config.toml
num_hidden_layers = 8
hidden_size = 320
num_attention_heads = 5
num_key_value_heads = 5
head_dim = 64
intermediate_size = 1280
vocab_size = 7736
hidden_act = "swiglu"
norm = "rmsnorm"
norm_place = "pre"
norm_eps = 1e-06
positions = "rope"
rope_theta = 60300.0
rope_fraction = 1.0
qk_norm = true
attn_scale = 0.173
bias = "none"
tie_word_embeddings = false
parallel_block = false
init = "normal"
init_std_qkv = 0.0322
init_std_o = 0.0
init_std_up = 0.0322
init_std_down = 0.0
optimizer = "soap_variant"
learning_rate = 0.00338
lr_mult_qkv = 0.5
beta1 = 0.95
beta2 = 0.95
lr_head = 0.00646
max_grad_norm = 1.0
warmup_steps = 80
schedule = "wsd"
decay_fraction = 0.834
decay_shape = "sqrt"
final_lr_fraction = 0.05
batch_tokens = [32768, 65536, 98304]
max_seq_len = 256
doc_mask = true
train_tokens = 277100000
max_steps = 4491
dataset = "wikipedia_en"
Each number is 500 + 50 x the weight over its row's rms, rounded and kept within 0 to 999. Layers, rows and columns count from 0. Numbers have three digits each. The size before them is the row's rms in percent of the matrix's.

# layer 3 MLP gate, 1280x320, rms 0.138, rows 384-447, columns 256-287
098:550551484554474527499481371465560564538515502495549493609526453506539481621497492520553589489510
100:461512514475454472483564491484480471530452564475497437507522478419495554437509495494581451519546
106:489537543469585454602500453532477341522468418504465523450463491476607480451516513461604461549483
096:513488474470478463437562467526476410495565477484509571457518553410408462475614427469509471462550
099:545558562448432490519371527503460448421449511444509548582519470421625564545548521557459623550496
101:524484531512521564485416470651479525455468505453558537521607524520524514559509467531494574520431
103:546475446475512545588553572407445495517460576496484602414465490528613460509489484547575548451509
109:467451473516544510522535620442395443422582461436445484529468562576534547488595527449488589483386
102:470484506400494492552533462483490456446516488529481530468438545526557475624503543535496472543494
097:457504407361576486534445509569494511541410537393528598501516463626456490493528475438501506424431
097:565513436529455473537481511432584432469456494503493488568431521487515468553500442515485483522489
108:509551461562516493646522593516540483487521530472440532490510571587512440477463564466495613528501
102:492422403539537545440483472532503494533530421441538567571568548483460596473455518516475495572448
095:368475427498501538532446484489562481536457505556391593494529490478364526568522573543520462456571
097:467475480488469452474377472537484528638470498491519573518441488461507458531539513519468578669501
108:424583518438405524537508639453431463424521542564481469467554444475490520452554498429510527561614
103:552479517520592428509532521560464532570473516464563480455538590449517407509473551501486498514449
102:577451508575533484509565551503452601484481389510466434447557572547554559464397488540454524508483
095:399473511482555561479487550515441541514467435506516536513548433419502483559501516512493577516460
102:417530456437578416546520525446569577470536450633500490467625494538554546596603456578581576457421
095:402485539544557474548439477459474433476480527462525533534558454529513540460533490544423492527529
100:465485519438505558418558454515470594482514477479472545501523421537546481493460420439460561572487
097:479523510414481471506458491451491453461517542467525532497605438451467486492497484496436510477458
103:610460513505509515559501439602455464585496526426478576389524541533499369565508461406530602488523
103:488531428613461483560473406555541454481518467478502538517440518567535572459525486471524511462469
102:446503481471534608534607518563485472475475465559560513538470500508514557539562541443426482493342
090:455451485398533478465381562561479422523495476510513515436419534496440437591484480474520568575534
096:407498566435541459531436503590504486537460528547511406465488526559536480503514432419511478440407
098:514564485531439459509387470666514361563537504509509437403447517500457614543656490501446482542560
100:450477529550608505468615517467469551540444406385486537509491438398424516474598540480518520501433
105:535538526495583430436415456508471448422491488474513433483498442600454589424450466469424540476520
097:511408387536500514454598398522470439457422455459442440529601470517540506520521445554505456432500
094:513382540533435461451537479528468519562507441527541615481548426519571552474542530554549466482529
092:461503510486511420457518547425512508506511457463509485538585575520435439419528497458523399467513
103:540424491496508485492449518453581474567518567523449430502533499453491485568547560473593520505489
098:473492450449532469433460539493534429541480482501463570490502494615498519491411513629594492546480
105:412452576566450576475481484466442476532413546488456511596468468517534505460411500471583516479513
094:506449493550571531573456507508433483486522440502499495432437484499531511484471499529517566504490
096:461542487444496572540444430457532498480478448514485560491544483557594466400480523520485487467491
104:453498497437439451495472520557559477448509483532453509521480493459559476466393573451573472435576
099:505525497410484601509457422510522409502495461397507532509504493507557543546412557465465574516542
102:443402485464555497457442591567494535388449526530540518601503465446448561528424509543436483464450
097:480538513507594438517559445512474501493436470438584512539422536444433515514531489465559612466518
100:500549449498517498511572473433505523521472387535536526568557445513498496523466511476478471550578
100:448545513534574529494469500582559568572483508568492461561590547551528511553536550411619476474563
100:475554578498510455495449557538490573572479541550500583504432426521537489453481478489389391359521
105:484565593528401564566456406538567493522447526492519459520426533491537533458533599540456534504523
107:541466507568483496495449520487436521513457479481560426432466467535542508489444448431558588451566
103:328480421517499543454457462589463414360457495499592429498505530482442405537531577449591609515420
096:491456553547530532580473553483521559541595513500509508569509438556596473498466650516469526426523
092:529474496457502580457546515545517486535506487483499506476517508441446489434500456478521512591471
101:425468431571516554535529544408499441549409511538554475556480435492452580511508516476559511529559
099:500526491526573473472464399550488491539408520493566472472469498458546564489517575473408553576549
097:445492562501582418514392501543516449522479518495461419480540435494490397542586517525464482548484
100:602549462541521493454448551549477519507503476509495427499447445500480461511427521481486519491415
098:460491488459484527493615460442522449524535518645444465444525443587527544373475543574551478463456
096:398512461455450511465360569403486483546496486474494548496568461537486459507497532546530511433564
101:419499515621535494463613488558479511599546490569561492480562536478517442486501656446486543527540
101:436521527507497480538528508454487448492502432392390582500458528485474539523597326444470556546506
093:498433561514491475436418543521476543422499516499539477483497534458412513580476515559484528452541
096:516485524358537347486485472499493476508519453448401409491440474530519538483475511464519435471435
111:505442427523502548438477560568493467496646499439559546479442550502490458558544522517518622492458
104:420456524560560452450420531511536545505599552479540503555562527498545521557569540492528482509528
102:495621536463507451544476496534492557518468583488537478505492523551428612434540543473497498516513
# layer 3 MLP up, 1280x320, rms 0.137, rows 384-447, columns 256-287
099:551497476435462483492570598514513414537497595564544518516528482523525473599525476542476419393515
098:469411530451448532507536528359508555511503372521518369557498516443546427527553472525572544506536
104:496551450471508344459468540470509474530512415488605516435475576428451544423511496594416418498471
091:500493455477551543520492557420507534482462522427596479550505584566546535537470438548500473533357
104:528536545526448367511655535460490512489501443448500458537500525515522427544540485508472407371438
103:439500447476478454551580561493535516489510524573485413495576560555436469517542465494417535438486
106:507529467489367536492516514530445566364469517487480465489515507538619459438443534524386556520477
102:526523531480547488436444497475494552515434562464536509546515487456528466466529489564598418583408
105:506522493488500566437504551507608363575585546525502532494486484515501447559524425502556594406603
094:465529462523483568613445433420508534560541533548511551424494500545571561564523500544506391485506
103:399517612459462562508528483575590535464501518525532451447597466498520448467493516433434486461567
107:453519472549519595480461346469436541590629486538415581488471467519465514507446548589547468517462
093:486527518585484499474529516511580538514444471445553519481613472591500520523542317497547537538485
098:522531513564474443472498447481478422481544505504504453466471569488473499488416495543557359524489
100:485567535542506433614517473469482495589537479411462464504509422488494465506478536548543538453473
108:539497426542507518554535510565529483496548579562469483505449427564514503639534557506571501471506
099:419572463492558516565516466463446536582510527515456524507520414582482583522553522421527427540414
099:523510539502443558548527403521452479458463541507444490495417510487482510521462398448379599461527
095:539486517537584470502504569498496466432516525514411508421457459502527344514458451497510550549548
101:449533615522503410592430499490414534521615546512496527528492576461472545533483563552569485561573
096:429445555561535531560521433493484458513567504466480484545507444542532561481508456550449424500463
103:528507402518474501479458540476537498472558466404553550568464506440566424590545450415497630495548
100:413523530509461495462498440492534578445521462488396567559455464435604502520549476473519491367524
102:534468432441591437476436445368485531447471620500534541479536495397544417415555499520541455604407
102:534509547571468532460490611525512476549449521542596535511452504499546492585562485514503507492465
104:517492483551612543496504450491504482502548510520441534552611539548290424509525511451541455555486
095:453565494563409548484365510526455470506430516469434504489512433511485438547547470513462499526455
094:378520475443439538412482417491496468380538503479497509583538550506496435515459504508482467612450
096:425530568478453498519478515592589489543505497490548507447479517475505481502515491559482436507456
102:505474521533488425560555447468476437498387459533496499571434486518567429491549591466600465586556
105:472489507439417522511445561436489477400541510395481479494510470472393474487419473438563550524538
097:524526481499482462561529394557505487447453554492481551458558504499463502414484507401520537480569
094:515554491445544516452540507579553477458468473520449504514546479560455410412423501520551504492582
088:469509403407466473440489504490500571558495534484487534563501530456427408524546515556502471452510
102:470518511543537531450524454469500519479587521561443501488407551548554526509542391474488563551518
103:484497474532412440525481440539470529544493613515500484511525503452478508507504562472549566497480
104:482500549413474520475521528492503528457568411531518557441488519441365528489533402507488515508443
098:558471541450508439449596475505449423523498422499419439488606470440461577481519450489368466506519
102:561577492536543523598447541487487442542482489490419501407540520490497508445487546535510473524531
100:413463492631484541424536510501467517435494499550584521475475531459548488508505534481424524459472
100:564590574495497506458488389606446486510436468491465437460450500472497464504418467462509508583405
097:610448515559508506507503525448475493460523461508470621536519538548463417548471455516413476492537
099:487450550506507475573496571687573523529471535499560633534538521527480595491537462556612531450524
104:576536566540469496545388506486466476421498465489397458481398536518587493501531417454520537520608
097:605431554453447516502479546519564548533445484413392458559551485433444500515475515473508545543429
099:498415540532478452545540482532486401432530463537580519456453514573478584580532504450564529578474
109:529474537516562455464496433384618439535400519507470475438461462533513430449551567590457533502493
103:489534551488514485582458508549472533394573571491483564425457499512453437485495568531406465571440
106:575508543474530504483482435523520503421517527387525521498519459437645530465494453565530542443500
098:483529499541523504516433556403466488593542524450550564580478517480489557552486461493476464472532
101:388534592502511545523503606545459518475495453476547482498462490510507416478492466553542503534535
105:471505516471478669490438415480449605377528554535539549549542508355460493491553478509440433570505
101:393539500568547498604608568543519452519492488484475447505472519471571492576527556486515494518474
096:512465579502432539380518548520570527613511515480397523510524444542485464556413447567473516547551
100:524479524491519588555471574473574467505550515470538478457470570488524567515517523458492517466479
097:417500517475436453516437495503576437473506448517507540464459510493514589500510614563516523456496
095:463531475502496503373509450457420491539419544559464530581526506526500602479503577470430565467535
102:494495493530461365623433539509481563493556423532512455529461511455526377513485613567487488505426
100:518450517526584553507476515574563492492530558602574507547516465500509433397496568541477520539536
098:445503499485453575464566427471580391466477519535491603491450567546518497540502527596485577524564
098:601472528512565567490643511562478481501506509557467512487486574498443451537524436575486460417486
107:514525475545489501436523551518479421402494471439475487472471543520501492546470464486560476497558
098:469477532510458440320513421541476549473497569460488483469474517441553452532524455423478478514488
102:431474508543467547453420530544494501506433513528491530499542509520516481533526532507533465445552
# layer 3 MLP down (transposed), 1280x320, rms 0.131, rows 384-447, columns 256-287
099:499503520473518597444589449542482520437488524415573536571533520475559454549482468435459543553406
101:522423530478393527444467421535626444540524534478507537540462460481522519524543446485436534647430
104:554438509445494445503538474472438531529374527495511584519560504484566415465454417466522519482525
093:395484531474498581517459537543515521468519587437491470451529473548521598443555614520520498529463
100:447503390483523451524677404512536491525481454552542473483506490507596552476464485514498440529415
103:487451566496541505497523454446431416529468457528528537463558487528505540468523541531565463505507
108:483541518433440476515555469522436577497419406449485528507496538543488438524470493489463486506511
101:418569518495502560506511438465453551464549510529451557502498463476579450499417425475507490544517
103:444520541537504550424472463550493435489460462524463477563534530549573567499601506431563518514501
096:510522522513492473475590499472536569446490440552487510478476558440543471483528437461593536555525
101:571498503483352514530503504508662568477440489534575467444513505478579474520497525497480474450423
107:507484526493508556554429472448524510476551447576475606480553514537512494515511379537536526562532
099:483547485498543460443465506573537542422455462553492558479503484492497491502514479458554507565408
098:477415538475477420498447442478498466453491486464511489410572541454527580481486461578516368462571
103:514533510526531534370493546401461516464384538568496567475450533486531445445532486499460493511518
102:540589469606545459529551494426495497496596494341533506467481516501437484509544517478458497591548
096:445452515453563398423460532418438563536443527420517495569565479535453406540542548496470418447489
101:430497524490497582627634533633484561493423544527487490434544467481455509498511510543423525491506
097:524504475552534445478449481462459507498503480575538504466551489501519533571510526493501424494534
098:502500498515460557539587588517462497578562557436499521497578475522540483572408508517413606483446
095:411453418559550550557452524427489530603528478440515502455511487586489519447533465595485480547498
101:543446479557544535562506491386520530478513463515537523469502510472515482418451446455527502479453
101:441529442516451453454478488457463463439480498414431582469477490528402513526474539532553453566416
104:517555469506449529478470477486404470452490520556443503543530440525558471464465586476560579442528
103:466459474502547493478467576503530452557361528436479534554494550595553478590508537469558526423477
100:512511547491519448483527514514426525477498520581480562583536462592456512487520514553501440600540
094:572531500541357560510485456452550472462495566505440500416534486449504563457456459542482479511571
098:533472499497420460428445449534545503487453470559576418532482436460455417475534506484504523526424
101:487524431454490502560382483525472600458497492455513565529569437480516398444441546577513575503524
103:537511537532528572577509481583518522458459529515469437460492478486552430498505478421542497474548
101:453539477438496540454497502440615459537501528493384480459529537518483514485515397499439540594523
098:506469463597365511447522505588433529447463573540458539458527487591478514504513454564466496525507
096:473529483527522444443426465468606457516386515529429469553428580442418532479357506414523508516473
096:416447445531493476455497450374560513487564488527478481529579467529486492559488438532580566427465
102:438538554554508507449516462461464517467498440487587497495509461472482496534557494443406487526476
098:497542559540507490485535492494503421535569483544525496487537506613406449504501465591575533565598
105:521474439567510571542558419496548500503446460542493523492479481590476461487467428426515563502516
101:481473653495546499495556509477381483534508503464499483417572575445422398433434465471443559440473
100:382487528458525428538529497518537553557502366422574544499618445545480464430505513500429507543550
103:519525534435457512436544457471468440510515493539527444551462513510526475456566495480422443473444
098:442439496485546550456456466528477488467499425550502583456469459420430543515568445520468513447480
097:491521509501437489607460556533508412491537453453556518512537467423440494551493557385414510418526
099:560473539502549471504505471528557412532540531479427441523539538423465583549431586557619534507482
101:452482516526376537435496524513475464540508448576460484473557502422566558492491429479488521504529
102:497598574439502453514487540482436524560498478454506588521564504395443543457577565600527520462470
100:642545476574487480533429508463542472511537512500569527521596489619504466431520486493535501472519
104:497521535459519444547526465457506500540548585483517529498506461525483433540583602529436485410467
100:486549543485502543482423441535511475471455500533458514482491490560407467539588442458463552561523
100:477453527457503469474585496561526556529521501500477477499467495465514464440505555497520565449573
101:519501490491505509523572535493632522518452504511463484473493598545544523528325470555495544462497
097:425553558474478514537533470488550513442560515508543406507522517498551462492518527501471538480433
103:491505548428411522495511523474545494568536491466510503489539445540586411479496507499470486422456
101:570569517482542531505471408517462518532460433453487439629504519496591421523405427460448541512503
099:473522496549482414487519572511470510546494496583475446494497398525450514463560516499576536623434
099:542560488473572447510498560556600591564436502444513508477508572561432425567496548555432489417536
101:470515480516505441422511507477550462475584503526415554511450424535499403451487375572509507465487
099:525424488499498526467519494512461551512535514460510494491543503489508503493474427436434439561465
101:511491517440408519576496428515601476556540443479489382549460515484510421482496502528505429518472
101:587505481602477476560534509545500414441526499469560529521352482502445437543494482448582558485502
098:514476379400449618493439439547621481544472520556434604417521576480503409450562467544564528550484
096:485384484519434504466581516528415496572551515563534572526412474466490390494480568576493464604426
104:490457480508520503494518441485495486431478505481548556529520499504410543447524486519489509529500
098:502478497443561432402519418528493524448441538597456578538505453409566419499506533498464411485479
102:494463492584539545381515403482510501435555459497508553474497547515490422502534507571515556504483